python train.py --num_hidden_layers=10 --hidden_size=768 --num_attention_heads=18 --num_key_value_heads=18 --head_dim=64 --intermediate_size=2048 --vocab_size=13015 --hidden_act="swiglu" --norm="rmsnorm" --norm_place="pre" --norm_eps=1e-05 --positions="rope" --rope_theta=10000.0 --rope_fraction=1.0 --qk_norm=false --attn_scale=0.125 --bias="none" --tie_word_embeddings=false --parallel_block=false --init="uniform" --init_std_qkv=0.0158 --init_std_o=0.0 --init_std_up=0.0158 --init_std_down=0.0 --optimizer="adam_atan2" --learning_rate=0.000541 --beta1=0.9 --beta2=0.95 --weight_decay=0.56 --lr_head=0.00552 --max_grad_norm=1.0 --warmup_steps=257 --schedule="wsd" --decay_fraction=0.938 --decay_shape="linear" --final_lr_fraction=0.0 --batch_tokens=131072 --max_seq_len=1024 --doc_mask=true --train_tokens=1236000000 --max_steps=9430 --dataset="wikipedia_en"
Each number is 128 + 32 x the weight over its row's rms, rounded and kept within 0 to 255. Layers, rows and columns count from 0. Numbers have three digits each. The size before them is the row's rms in percent of the matrix's.

# layer 4 attention query, 1152x768, rms 0.0291, rows 469-613, columns 384-479
103:136109146152117172090088176103126127182121123129136190093136135076104160094105082143047068132130070127152152223109122124150122171151176117111144144129172123132105138146146128085112109176131084164175146147175152109147098150167154103184155160081130079152125121120133040178120066133113106126
089:130129119119139166171113173168118167132097139103142118083145151162142150092107141114071136094117122124140166118133143165135121130102098145135121091143161152147161107097123129122159145090119075163085145151152128131127117169121166083140171125139131084120115132145089100146114136151068104097
094:174189104136108196120155102079136142082056080133141106169075109126180179102108128168111075153182163150153102062155109138143114188134111122107082117160080164172110107121119126192187172133191101134198135126154109189110160167109092111156130127207145145115141121091109115109176047076093053125
101:127138151166155134103148112108105091029121154112116124129109153148182088109106139146105084089121178157236130085135063154138103093133077121196124096155120146112087172195158179108158150127119205087105106152100100146098127114139108176111164145176163170126105103094071120108118130147108190195
082:139111134079145152127119076158143094124215159091094204049081084078061092159124128067164132135114064128088150160193118130168154163157188076123150178112141087098130099109146130136123139150095141097110095121187121132169088122134155108127141108128119117157080108165127164104112172121144111064
096:133161123094118129135194137112137142040120129161096112198092127125196136134089151152160083127119173144137084082128091121119153160129098140134107162138137152135141114138086120168161182153111130066134102131165122194138175083156063192098130091152097163120097096118147156079187143055136082107
085:109144121116127140123162098133164125125136097104028138147077095142104063162089161101177071092167106136134118110110117083119162113146127093143151150123152081113158189096154102137069098175103184083159064087081174108137107109111172155144127159132091176156189145103124127167118141083136145113
099:134080119174098095120096174125103174194120152176135155098137136077107152120114131130092159139090120090144106164097157143180164177106160141116153134119163148111168110082133120096084160134164097173138077128125198107133144175134134106135128143146134054130177115121138127122124082151122132146
096:176140184129100173145115166126138100048155101138110177078144095150134181128084151108111174072112095104081104134101114109141148123138118110140116136126162162145138167151124099114154145134115166140140131122173160142156121146105136086106175088099126115100106126109131130150104154060139087098
085:098118127131153107116150086101194105104175112121111177069125107120132158163102114068158144163121131141183121188163124127151185085159160069152140118122125055085180123146145134133122106170068099152170119096092075113206092150154171114173135142120152141112141054123120153068067148146141107101
099:101107132152107159107089157148111164198121163139114155058134129105058150122141063121060154137114113129128145177126156136142116115113138157040102120150136121132154100090134129142155123113180077157093129133091148107168125141127149064142175177113147100166169122173105088161145099215084099112
100:144135111102085154167100121109139098081086170061136157180136120147123088131102126152124142109158124099144118158114109133133190149106143109178130091102158114154118157124185046130133118084160109092066138136104122096064114164066143105130141099154162118070099174102134073138063161114105076195
112:140150152148143087122150108107131152122089091200144106110165221137119139131095123147152131173097119089073109062133153117206151113129120141208127133157057189118129085079112134123165079134120097074172095107153131140122082112114097056125122080117132128137125078117114108072132114108144112119
099:107110161175147107135068126165088162188089132187136115117114165087125129120142079153054135111115159141129130157054187167093120150147129185097128129163141127103120132117144129113147089118139110126080125143123128127119128119119152077171141118095114087139173156151141082130124132167102144174
096:096165124077166133159164140052129123076130135107144187119152078123135162114170199148194168097137094095168070179118114190111140155111130111110154112115099131115079167104089150152080137137119153147128149157131082134158110080109152109146136116128164161130109152135124120124143108086124112106
089:112119145200142118147082159183122216088064095175138064094129161131159119067119120147096120101063166207145193096136119180124079106107080158143114118172122087168145142138110129117119176107175148118113125188118082120134186176088111124165145079132136105174172178101071113164114069221082156188
094:137156110082171114136159090129187114135167104126089153157116072081121146158141199082174085174123103070118138155104147080148180179153171059127160130083133135134159118153093096083086151188108125101169143103180144150128083116147139116123107134138128158156096121133127173092209130054164085053
101:101178135134171146146145094120137172103142103137145098117153128204090114136167115055161205168094095125107153059114165117073084131110120118125107135120121078177154148111095123104127147092151130149145129128105114127114133130086158080111105132123139130135117153154105133161136134104105108110
107:137151134195118144077118148174146158137101120134157098110127195144165027148135087123080101147120202115142135054125107137114136096122171124134136102156090148129172074141123127158137106121099132136126093124147098129083154131132132153103106084087150148129097093118118103086116123158181141203
089:160104117177084164090067151125134194117037088096168112126125187153142093123149078092100170081128136136126112101114097141090084108104114141129116122122106082180136144140180146131152115100161090166130129153097095098112114149062117163123096103115142158160162175067145110168050089174098155222
109:163132145159144118110186136091123146084142073162125071143125102143145085146114154160173153146104133135132154071132100064161143068111160065208101092137111109143163165136132085107107103124109108100151162125108122097106111135103119129091121147138150159206142124086130124150140089070113118119
090:128119163155085115109106136149080145144089149129124111139146181187109125109139095170081153098103133184168136099150136168093032100132076212110072124134115101120082147097161153140156132108156184164106107145107120126118177121094134103127114117094111106107167142136121098150106129201091173197
109:107169138104194158160126060150154108118218181159122132110080088120110104129150151088115047141095166139125222132110174139087124111188107106115144166054135122116131132137057152068119135165070111111091138121164101142152147139144142129171132155087149088095110117128117177122154170083158105103
110:076195120149148149140162128093043135076139178088071121101159159152046109130074160097157110086115087175239140172104135141084096110107111128150156152119137073138138126115138107084102163157135168209083121121126114151154141151133140138125090133110158103059160108122186130161110081078154097120
105:121123151104200078181115082135184131089224127138159135053130100086130219123151110085106143121118115098130141163092099120112151153097142119171141153120232082122146101089095151107132150150100079160086166120101159140147139165187172075144160127091114094132091103084115132101142150104059063050
100:140108087087118109183143063115164090143142098046123160100132123122124167117107128153104148102149132111083070127153082115119193229117131098121125147117148121165144159058133081124175097113146069137080178129121154157096078164126130136100121109139116060180119160111155106135147092123052055085
107:074107073151133170145118148126155143031116120096141095142065100136130049126140083129143154116123132109137058115086105141177157141107136086138175143122104147191162105186123122147142160045092164136175092124164124124127059168101085163128096118163137142185114167141117157146070112170173128097
097:088101099129149076137127125155120192102106100137106068116123113138142134139147143149111148125087107127094148070089122141105124151112121169166096146124213159198171122096122122147179138143095082119074138106112177150133083121065137105132081141095075077192185157128160085143173092113100111100
098:166112160138169085130103108131152135186197147118111121108141088056097113118170157118181102135151144065091151178108114085115194150135152100111161137129156110111137135151088149125058116154088125085118129142168146184102159126136158122154165095128117150136088126100154088124159155090137072126
109:119134060081092183167128066120102086093135191125078197143111103180103094135099164174137102125135120166147095120160165144119126132138110117109120161076153155162128120109135065071114118130149116168061189106140131109134130134135117114095093151118165068081195127160185167148149138093092130091
107:049140057116086130133145116176125134111173143193097158209096075132154158120107179120069157105156114132117128101096165150185135110142099093121127123124171171090130153145097078130119107173119153133150083134156078106130089159108050122146169119150146117134106125118092139114188162139158105099
109:152189183146127102118109191138168072176085168157095102146142117169141080132146114153137108111114208114125183131174142088093128096087159117095162105143056147115128113153100113147105121078127119087129187153171083176124162128175145176122114103143169176122111139159123172125104111104167129141
112:107136123102159137133136076072068092103104147139156111100137227156110164130108088143114148105163123200188121133135174178066114137134077162133142151121115115139069125121147186103197146113149125165093134120094091130143128137123125192098097131120088115061124151129134122143046128145052155165
102:212112120134045168130161110074164063121150143101106157115111056154096121128153134151136114147098115089087108176193058061192102153129146076111103120095142128148114148125118123100085168147155154110143161134108129090118132149132144102144123150127211126138231128142152141148131100103138096087
108:119163113134119145098132157150111090122118135150123193195081113146142135136104167160158049147161169161144148127179176133171115107196121087125132116166083100023095164173137094126107096149133172111171082139133104109143175107172155183107109135155148165096103096157056197104178161149176216136
109:105182124121139137100098098150112141170138119118176099183165181153084152140095144099147154166128089088117132090165189132122129149107135079115101180161110155155168113083091055146138142067167077126142106104194110116114169087148131091116122087155133090089088132146106127096155119170149148133
125:135108185161154098084135137129093127134133148134134122178153130157159068115096152142148185114165164173147085136140138076075143078106160113140097088160094150110144146108165111119126139116118103113085150144131128167066172113099126127084182143107148168136130113103194092139097142111142100129
099:099130068136124080137164149157083088174162137090111051149138128126121150132139121204135103173122074098096149101118160101147150206135134127101100144137141181149142124092060171160118126197131147108120096113125171149105145086130109117119124079099091076097163133137181144119192112138171096075
111:155154133118127149131073058193161099167115169103116145192161169140077106118079191080112134140141104110134055127127138175068128119119116157090151111117105135156155126070122035110126132092155072091058138122130154114074111077134199090112099120101141061118126172164136113153110113139108144099
108:130097114110160072153126114136166139115180110119128027093175138091123159139153090131151115142150117100084187135125137116081158165087085104155107138131162134167108103077073216152131118178122068175087123099146144153130158110138077096101123076117069107096111122075173130117143132158108055103
113:127115092131166091107141107090096116136103075110091141111154136120088200124163112160123122102161077151103154083144174114109150133131081157157145121130111118120115189108114206117094094197127115118162126124100110107128115127054096150159099144129096159124161127126110093127143098140091102162
111:181130170103122127151100079120205088140158134132118134123112084148083107111155122123142069064163135106073167165119081105090140160057134124113141104079139083147078148105080168097127135137145064128080131141150126170071118178136123170140085103108167157185104185088148128183109169120115044125
114:115120145105106126146134111138115127139131116110114176146128120150125195133152127113062143092174117131108114072152121140103148147142088160104096087134161151092131200072106095107134097201134073124069093149057156099104103099080186008159117179095159142146144111151127072116176149112124085113
078:107151128143108101117159113169114165152083151147129184157190146108093162126156160168120140119134084104114154128081159143115094137102139144123141111195125094114127097036093068160078133093128127134125103114146157139113131143073191126114152168078124121117063129140085049152119161173146140142
086:090126131122119180114110113161231115105202104155073077108112087166155131128120129062145101085121129160125072149180161121134101064176169129153108130101083082166087180134118135159108090135169125103170123140152137128183117097080130161112118139178219112122079152101134155158150136057157101041
088:111142127103139132128142190088184118140158104154123137101175061144107152120121132117140107147124134155145153102089132088118105167112125108118134162062089133130139181162126133129117140113170224127111142146138143148094105124098174054124075132140168194130093138128084124110145110134064077182
087:106192064176134093077111151129087111116141100099062143124092119134077132125164099157132130150108123090121189120168146128094132116106145073093151131112110122151114137122126130082171166106082127104178156130128112165149131088106161145162107135164133152075097129067176159151178074162106199127
093:158117137088148159124181155119128136081198143164110102155123113122106118132089081170131143121083153082147136177150091150178139161139082109094160134097153225120128113167088107141135195108147190043157084148137169121098160121149082133142153134069164172115117141133096143176134122166180064112
092:129121120121121094139121150143154090146089131176130085111142140102101159132134146104117164110121198139138162081078125132146093118204161062090105207140146036136100161136108120183080164117150084165148117120152107102173096110127163042187133108161164123094095162113139166097110080160037111118
090:157192167175181116151132103103156175093138060062151138184115153127142116117119128137130163136091098107093164094083160057137109132149118133101103104104130151127168121122165178122124096133203150112097201125106137112119077145118106145137107112108146099129133123126131142055120114153078117184
098:105173161138104141095148131075054165069171104097120140142162140120189117130179077141171172143142128090098130144150114101092163093069091127184123106144167184163130111101151090094104147113056077122112077133173112167091142111152164143110126132149072159066213114092150102119087155061152097077
098:117075109117157155134133081146129135140113126133085124115127142130036107144076116130113099135085100118180094143145111114192145156098093117095140150081126053112118125138151104128169120125193165130134122122108178115115136115134128156113125111066122130128140168145104160163165153115118191159
101:132117092175112064117129103156180127077109111116090169175126125070087138142184171089099101116107152231173145067118053165185096103177188118123144160127172074106141083133116116131125134131220148127175127111183162080094160092092127129182149134100142135114120094105117164133112089197109192120
093:161134157174173116119114173136172119123117126098165126144123102120169074109151124112150153117104103148079124118075165081106089149111145158142102083122125102115137129154136206136148050118113144127054182139077096107087117159077121132096138190059138104117111138113161152114079142178128099211
102:151155147097121201156137152112090144067185100110128139178153092164154118113134098163182161178154106113102132177091147096146155098095115107170132096154129164210179142159184105096127134145072112123171054133152128184140109115140094183128141144142116142101154094092161116111111128110131152098
092:081118153114190227089137177158103219085075113179091149179144087120124037117110074131133131128126091155116088188121140106114164033127094094169139096166127180158119148121142106096103100139105147087106112116078150156122085131095089189104124152076117144137153120128144139148166141058175122120
102:109132122083117122093133148122152130118142200158139104106150095090062147155110141096144082135095106121201140130104103161173115116145130089091104159105154062127095128087167135187097173182171159062092086107167150162137109090166141126198121154115175175152147142133082162126174076137081143086
096:081105135060106127066208107174136115149143128159170127145154090081072137122133139113108083115134156128135115076142139191115100098110122103111163107106098119135120132064096155153081146134113114129141095130218145108153118087148120125159177087103175093122125131127110186094147184089183090056
109:103136117094127090111090093062182080130088151088142130066092081099076176143114216104118093185105125130188126082115102143126147117153120059124125138118121072142118144122103131177089135170168165094146123107175138117145162128108152057148126113201130177132088146146088145088136108091092177095
104:120104105133127092105115139122143094180150159074151107097105137117143155140115123084110083164093127118136134095126114170159118147156080099105076119127124082070140059104108158152103116132180109147098176109143158090106154116108175068190109116132157125114100146130104129085160124144120141155
096:149149177147132105172121149161130092123152132144134139159134174141165130103164166129121179105098164196102164124095158092085123125135168169153123117143133148138115159164129139147149071078130145176072148138035114094063177119122152121044131121106104107146120108098141098176103130174145107158
114:133141180086147040122180112161182111067083147164147142134171105086140098123118130139140127077119155149139130156079084098131094078157142124164107121094171095111123200152122183172105050134107161125068152106080177110067145109113130090065175121059164098136084130110092154145166124158142101081
113:129157112171109123152114126098066096016120133122109130133137103127144107146174169124072200185124118139170143114149104104078111105120161107131094130174165128156121082133127125098152145132126129113169094122153127206130123130115121161134125078128135152088160122111171146191086074119117139150
106:125133142094155156083179116157181176141075108135134164128168091074095090135136107120161133095160145133136127101166100159185128147144135108095169150137088102106126103132126154149058124135108128125153110132170174115161078166138100123144142141089176118149097104124096168051142085075139121075
101:105113153122070114089109080110141135093119141130157134105119024093104130158146156092109116130110162096169106114096053177117089149082107099069094118132181098120124105111134142126092146165152110114111108108190098124147113095179101138150141094172177131120124135180138141105158098099136137140
116:105121132112139155135148058109184149139056133108136175111091135127093098156131091131189097146124161092132094063169131110170084137154149084131140137129108129138142138107131098176110074191100117114144129118166133125150076134069074086119149105146162140140056061124124133085121096081103143099
113:145161111138122134115121120066202121072113153081122194119101068169145180142123144116113124157125142117138115113087081155117146144127151127123118118100173090164109159135159086111112125205190114142119110113193103137109151133137147126172110076141164149104142152143159151179145083122116179105
098:151127110125152166141157091106167168108126102120123132153130103130126102144119142121142143175138151132122103114181100129173106151124143115103161139105094180108142112100117123135119137156128131128183065109169188152175078127129125115150163150125113188120122095105119099090116057140096129124
108:055126132089132136079148082148110159198157118101182125134140116095100158146092085151118089136132096113165081183123155144129095149082070125075095163143142135062100108055095118152123123181100104105100163105155160115141130111195109137142136153150130058146087165162152108118156147124147131126
086:163134093140149191107146093152157144093103057131138144172135057084079075170064143078180075152169166148100082093158068151217156138104162094078118129149100143122140142107100126119118126147130145104159123076150190179128119149117103164147142148104107163137136116089100119078173109115120176136
116:162098105135082109071166140159106143168165141139135117147145156157117202130126167092152135072112092187149099141106085188181111145073111166125119125118135069084119101119120185124112121125115113138127153144155153100166180113159159156113137094113117098112203148133144076121127177168112127102
104:141116098155178154142123123117164178053077118137095136107112215151153054138114144087131099160112143069108142111142038107117177094114112139158146104119116146176175175149116067070139126111119175162160061127164107161113122104078114145146140135078087212140194097120057114174117102135115135093
093:158126104102153178092193082150131188162114100133117116159125105114092099170112110134171121149150138115115051120185143130200156199120097094103138117113104162087153100124126101145089109172127107115140127095098204138167085149109106157146140152111120144154129100138114113087135130141105166086
093:123134127131176191104177090149115146189092094141176086101131122055078139155074128143136109168165130095122111100204168150210143172140162098058151155155035135071153066073092135167112158145096108115178143098132207112196078157145120090163137187137142137171082127117105138029147107089140145137
105:142133148127077090115120145130125111149106159100154145089147157113128152122155141142109137118161073165130138163052086154142136111132150136134109133170208057133129159099156176123120156184180132143102190123149122065154165087171163104137154126076138078138165184082167126160144152147098124112
122:147125136143095138148100120054134114014127135134144109137093101107179156136113182101111142111125161086128116142148067148094149127117137107148132149148151149192136130104131063094156154118118152128147094105144082166116154131134134169121132111192130202152159114150119164192133086090141131124
099:143105080155146120160112131121055120088132092115135105145103172128173125144086145100099100176161129189077135146181132079211115139117124124108121127147147095126141074132108135102182163122119098162184135123096160163179176125144148150192154144075085143134161162085139074154142183129091121107
114:091120170105149168106114129192146113218104107123133170150133178104023109146140131155171090071142143160144038132094177168169143135174120113122080125121146088050138111117112100154129051119161118138082225122103173101126075132133110087097116129078098041169089131103116134107147184167120097143
109:139136153090076112122056139127167150068093151132106170115126076143135080141129120136130123108131107138171085164028125142128142113130136099144126109119213189179117170108165108135140118178170188091072128120103056163101094057121146164092137144116122142129131157143132150214093152102124138143
093:115122150166080117146141162124077102141155160144138137122096196177137173062180150161066175078089087111144167140055121169044137109117103201179109120165209094151070135147106117094165127111097130145114151200118084101105142121156147085111124142127113102084179145099157109180076137130130096138
105:115113092113159169108144099172158134075122104131138123151103108091160095157116116122149095106088187064065108049148078112091121097181176124144096139151129158133206150155094079141136119126085116091143164104112153166154144113123110155103112134143118154175122132133089086143133137080127121139
114:095079131080184129113144095173113115090118119139166117126119092035151107149122176112106133119086134143129178149149152169106108136119169056084100135153201142105183071096113076146130096136135114196093150096112103127100130126202120136145165121147105094183153124127122170069188124166081072101
117:106115159123083117115115140146081114182175128143141081097132095107093118106139122127086095086117084144174065189113152153147111111148130102092092119117158113046132120104118182109128146112059121123152167139075161110162151137156145084109172129103142052171132144099163117108139196121147116094
103:126152089145106175174142178120074115165071118110159154100153168129100132108146149153105112180102121205117149053132158165141110175090101124136077165185142083134096046085086092141130108140156059172129106133127085118121070151179135113172122129127152128146153161134167136142136064123098092133
099:135085093164053111118124100152060126076142150140109126133066131179155169104164138142080152093093116131141134149075123114077112135115156181152092075190136092139153168200138135078191147125095115111098180144136104102128174094130100126117132136081124083081165137052137078151069135134164119116
116:200122095173156130151080099134162152083152150094116095183109196162114047138108091100154096106146117075124099132142134064112155155162121133141087131129078132128095190122154110177138126144095152086106100132142086151111152076126149182079176121115053148110107075106068123097110134100108131124
113:128187174152153030128129153102152143107114193155103126127199138095153085138155172140077147102150107143090166172106061084148106128154171159119196113103158112145175158121085188138112141115160184110129193114127145145138214071111161182089158110083135161130159139080109146130159192134151141123
115:071106181103144077120162180190083160164184119178158122098183177124141059106172117108097122087093099129171079154136154145112095105141130105110097108115159161069158118115128134117122135116101200222115135134087102129154105126160119090116239109110122098189144119173122119120186174158169067135
116:129178085120069107133120131117073102124147168128114125185144078142115154135152137162169128126146141152099106095087124120139130156100085148137134133095113170130126104138116148136103138137133132112105146130150123195114088112094138124145109150120130128072136138188141123216123081117137174141
108:123119080125128121145167106092116092122079133176157158049154089084115134129125106178150129158163174106182171112144084143201125154079130132165176191133100149170149082114148133137097136153147184153165104127169127147121093141122141099184059178134186186141152133159179162170091102165111181131
083:139118114176140191119123093163096172116133112103177138092119085156144148081102108132067170165124159098109177116093103148109128162124143153127109109190165145181093105126121146140132143136112110124098113199197062119136134101144129122187132119114170165080156143121098110080085092139099108206
102:116128166135031148087109123118098094168166155132157124070126084108112168107178136120051172100155141089135171138075103161066103143173144184161133177115199137123062148117170180085103162116105137107114175148189139119148131121136179090146136116136207115106109128164135157140098133103143114187
124:087085090089148020168136175083106141083169148148130128156139177105137135123144126117125139132125085228180098157166112131120134090098110080119188083106089047097138095099109109118175166109089174170177069139073137107138146146139161105114103101145123129156141108130148101116143106142116160091
079:152185158150112171134139101095126091092130147069116146089092034123107171080080111119154132115127167122095159090077149145119073172148127111120108125122188138162097131153121099148145118146113116122092173147163139122098165117119117110115125136142150097091046083145144146089069064107154126147
096:131108139115159104111115170099122118173148118119094075186174200145140107170129144123160106105121065118128104137183153110101159073091126113137092125107096146081124141117113141116122112066129130119205067102119167113148113123129192103095113116098088077138102116094147073137188190138145137074
091:098152086080142088161098159087123110105133140114090137153148149143161109160126176125192109108146066153133079156215131114117165123096099099146117118129097125122132148105107153136098132108164116121171114062111162126149126157133154137096092088128067110097145134111143106149186167123144127041
112:105146092170128111131112186161083162124171119141092112089154133173173108125150088098130160111142084122077097170148136105146125140138126146115125098113085137108093155146122222157097155088108086143179103139161106143157143128086139099125153114077101118140096161101115151095145161119125139168
102:120100096043146074158134168144112172095172130131084161160146139162126128154110132126130129123112076188154115153193087119122160096119095081128191087123085121080120101132153132113119138092130119130156132108093146119121157147157154131130109107112106131140143091137104140117179141116097155071
117:121094225115102191096123140189133129177114126116174122139131121079131148132142169149046131130117105102110158140089161155094157124141125093123108129136193137094126080076144120125135101148151110094092167116114120082092137127197115124122190135128147119160134106158111193089144126116143093123
118:144182191162084199109157121128169089163142102150101139076099061150096169093123118100112117144124167078102185095108153148099085136177122118113139138082148115153076146134187165161153152126161056146090160145175103139119139119152113130151169130107168128144101124174138170082136073112166108190
087:139134159187095194127153099124135124122098113142178132077092079127135159084144129123063141190127184078092193081062126184140103139135126140135116134136193115164126142149134104147125146185132133129114110178168104123136123164107079138149131163125181166127131153164126115115098072119108101183
114:120136127164079157135103111124095129159161141096140124091128129091192139128138098166093161094134138089095144094203127159087133140138103138124112143170148214124108073113089134110085121117106082123142108147176105144101127169122153087174138139170147108095120128116087108126113115127043142144
118:148077176158117165089100138150139077178157125149141117114130123071115129113167158133050123085122106120113161118113146123061134086133163144173101158121179109100119131124110174094145134114102078090135149133121175079111139144131098116117159104103144079156130137066117163058146170134118098102
113:126118106153108102147081146121113104156151135148121065093159141133140194123133184149158108121153113101115138174143076176139143161115148184127123103117161093134101191125135186108108120085118113098190081124142142107185154156118152135129112116133115096124109149070105128141141123120155110138
128:109187171137125072142127131190163154137114172078180068082119116150165146134121170094130170103118147116114145124131102187134095191186150114065127129168114091121093122085149148184095112121158207139103128140152079118156179142175181143131129135097135148146115118203097142157140089137162119167
094:084116121061185070134107132079125103152168132102122112168134184150112125133135101118180119127193085150121072169178189102133148115119137130132110123111054094104145148137132139104123144084152133134165107113106182141152128143078124143083100093117104092107092127099171141142121190129160162102
088:103113097098147087127116143090134138105109148133086128140165186142178094150112111116174120094167106119119088179144054111162161103103123123116168093117070124139161151135135120093126136118126194129184106102104169142163136100124223125103063142128137135154167138101127068170176185113136166091
097:111129058174181103089067137120110140113066108123080088088153127169187172146093198167133134167083166128133117123213136094116124134165049146150131052125130114078052104122128119169131091130089134138141149135111164136101149120180138119111114150130114124154132115117181131135133155123103170094
093:119144136095078104124119146132138186140083137145146120177154106081142113125108131117177089117058134163156105176131088095159135089189163125160153123155127075127125196131110153132128128145146161088145138134140104096141115099136126101130147129119121162095137115112108114097199203159125180096
102:072064154138128128138123114142126112112135087133081052113143165181154132137122143093126127091063176121100110118160126127115111150160106108182095043132126091135081122117128130214124132119088149089109161132094119104131131091165099117093133068132078195158157094105121184121087062116137165100
090:151159178074123129040108149110194139126050137123120108113165119142163116121128124155165137124077201159158104139152165075131112107097102125150180136114116141119117136123125127158142132128135174146100127144161157115111141089139147143144144075103148161110140094128112066145166130090079149107
091:064084110179153079149101137103088118128202077142128070108158143153125160129132150109109108131079186141107124139129105137144150129181107114169116062122151096088102103130162127235135128125117175074151179126058151083109131124162137123100124099097141157098111098092108116075176159111119164135
093:145160122102165137131109141105126119131047119112124158143106111076131140120111086124140158134132142189165125157113116101166153068121137098109158148129129104120168105159146076133127155144113169154128147118124147108137113167089162161138132139088134107103126133181106127123129139171116131118
099:169161119079182124113103162134139099137097131115157156088129132123137120131128100145135138141144152153194149147072153120103161075106148128146165188091115103110165156121155127099141095162132148183095131117113191176125146180090154143146116131095165113051088109153129066147161118123175089142
089:207176091169148166135103133140092090088098120118154140160073070098120100117158120118137134106175060162114153113115093146146105093108118113170136185081106149152109149131140108059110068135144157148132152097175140132188122130116132087167160146140105136171149136106119107113045144138057138127
096:079163101106125124133085129120131146124157134153186118104100114072134166132172152132132095116086104122171105181066117146104129143143117097163137150149135104097115144074140121150124125130145196170145108104126208120093171109157128111167108108084126106113073154118130074089166165104134195095
092:184153126125132150141140151137154131142037143133159112135091129081143115147121112101154122158162131142139107130067081072130114129156150116107119200136115099134130111090178138107129142137136158184115148112100117072177133085083179086172172135081118136139104122171111049121095150165076078158
096:167092143186110145093124154112135121152084138141152098146116127163082119113127165103164161059125177140090157122155124150149120093206137148127111109134159129129062150166108159106081109083100154084128135132126107081175106119089130139098146139136062121158167143146119189165086114129113155168
096:087137154127137165118143109126133211143202135148102147138139175164132107118138075166140139096111161130089116170110163176144120167089131154122120134120143164107140104085078081141098162108093129130106098169111104135121100163130122177090137148114121136124142101175107135136139062122196142163
099:106149136130167086100173123150141147146137087141168116116128136180126129098109107139182138117083129167097137088151122168133110100101089145142117101155127153118172095137102137161118097072072086082156106163141076165106088159152103198069143120139125075105159071133136189114121097147092117106
096:030124092107134129162148139108172134090151116120154133095121068097120154159140099143152086104116118117045081142131160170102142154092124146137122182151182116099113135024166128135080099151123108112148152107167166114155183076167121128165071105133152169120103142089128125109201073056163103072
112:146068146158124095114105075147128088244183160159135025116123122118108128132137114118178146124117148121076137124141095114132060123189179163085118168148194094099123146161158159120100082090185145091101156115120143128159168146132122132124142157127098038165177175148155146124188201192066120130
113:114111189105142164128124127115181172142065151133145153124145175131106125101143035152166150116155141165108068132110118171160099146063139154158132070130116142118135139037079088124123111103062058127119068166109071113132082163162137082101126112127132134159105128151086095122111073064151098182
095:098118080130107162160140149108175143118092083112118129148129106110166072162095102102164131094139127132145111093136153145142176086129127134179151104136132133084138095122118078095078168163155106128186099121154112126149078138156090146174038124116168170154135112150154126096144115075177116129
096:128155049064129085136136193133130137156146165094132144145137054117159142145061121120110072173130067085167107112088097097117106154154115122066123135107123126119155139078140130107101150226164139133123098090118134109119164075135144124180099116107183088082121206137170119128156119117159163125
105:150105176143171145139144057104144147146092103129195130128116186126133092105169131131126187089152201114069144078141154148132129120082211129161157134138087120097149102139087112083141135049155063166174130143125146183133091218123113119092142113113116133191130050110143162114141076139103068173
106:121165120075143140118150093164182128062076120128151153167119076115155117151130120119145077110133153086089093143081154144089117199073119096112119128141149177130119155049119151096080181146127114122156119104198163111093105088157113116195119138125165136101132105099158134143145120027187118091
105:173097198126129117130135139133098108168175156132166137109158197114118213107144108108133171108130148109160098175108101139088153111142129159145151127111167130130133115113120132126168117096145131167104137150073091139113151198127169097093149158129132111161106149102143109168083119135127100147
093:147121178149158099113136144111115102113108086118116116126129177173104115116117135159073149128119146116073158110163136124106120128116155088164137077157089134152132113154047161147177117064122113130090122156073117159129104142146123128064149104122071151200106080104124149147107121148078098168
104:132085115147155103150120049115144133099160147136179172178082136126139149123151089141109111095065160088118130120131176159094073165130095132180128209127129147114117148142099110082140097080105154142086179131072047134104162119149077181099123060136133187124108131139146140106100131157134138114
113:144154130139208150183139120114180102069119116125101098125177177117099078146157179140065154101147145073122135128121191128132156138069138116158142078111113144099109162123120085057132150134110127104169121120149126121111091087127150144120130140154123202108105083108127101136071108125154134151
109:119114201082115180128093162079118120155116108130190180149134056122149181118120093108136143116182068108151077096061142162112126150115087104155171117143098161090143098100118136132132151140073139130114122121128073096151124083125128122110098100126150165129151155184163149100075120124140148132
106:186115150171124070122107133151112094082145127160151095183116160161127148127110165111116123142079183115119153117192142138107108089165130133125121140152108128169143126195160159154163131077135118090090112136074098135118117119078108130093134076168108158110100107140165189154109116150112139156
109:116149109125136090116139147211138111103157131143090141136151147095162095124211212110105157120070154092108143118134155112111113086155125132154137181098189152104139129187146080132107064069154156148108132151060153132143142094100101134081155140146102141137134135125184150104143099134110101119
114:162110138163157131101167096141094139086101132131129112152165116118137104133159158136148108120110157092132115039144089127136119124086171120148097113138131175138147110194137136128114123136144202141154167111122090146115126120122072094150161150112162158141207009131170122126138088143122164109
111:146151080162134180121117138163153157131087120120076131107125082136118106141072112096073058171132128152045157118123149129117097152121120110093118134110076094124157146145106147118081159111114107094173113126183177188127114119096106125164111160125130103155139126112124126101148126149124169084
109:086112166136088140121104169099119132159151126106157126086160117108085165120140124116102107138147083153140122139124107181104081152161144146092085133116204097119134121120182203136145146135128120111079098124152116074191140115150134100133135103082147126173127142129132106086164128143088056099
124:123116140106088153195149138103083172190053135120144153081117138125190096101167113065104162150138119129163132201068129118157146152119165136163086162106168111132107135108133140165094136141142145190158071144121115093193101146146157124149140102095129096163139126187081156085167141155136116099
121:130135175090134187077105170093111114148109081142176103171112085126104100134106128186110116142124131142103172120098214160114096164159114111159151197156083159110149118141119180106121142100122130074108078130137098106189126057128126105130074124154159154128124136143122102176137160088147160162
101:135171110119133129168091104160115068067159105112150086159089077104163072151118169202118075148106121145081188080150194126126088132130164076102091177113112157160104167140121168131081134067138111109184136097139182140072168106092078127120133097186119116115073083107165164099118108083118129157
103:130105083147129111136102161142125170134074106105120117081135124081117108188123152083104156143172084150158144105120129103180138150120162131128161123091107135131161094119086097105077161167134157165131054081183218133162146138118140080183112141149164130150154084150093096126163112151141134144
113:179152110160125101151154145131121127112106159116151076149092134107183081153136134167124158149113138125111133128151140128170164119091133109149099171130120195165124176107098094158112156068130143145186119118131135152078135124099096108114141100112108184094089098118133120135076066095128138179
112:153138119135167130098118132093130164115109146113087132117058143141166093136145077138137126136094107101112198165090074128097110177075102143066153226082156074124149125115062144098110145133087129150143085138169184155070146137105118114152175156100135162126124156067066156116111123095088125103
114:119160167148143240075134125092069151134109112165179145061089069147078109094115114147068129091141080138132117116083083134137126140132137112061087131154100134121127100108153210114166180169100156107150101142161115143129088150149124110156049217106171143119181140091175134123100120146094173176
102:131151127149124139100162126138128109101127107116132138175136059138117111109112156149137133153107145110104095194155191151129113148152104090164137151152166168087126154158129155131147146130108140128155117127106132157159122064133119130090098075121095119083152199135209146168082121111129149089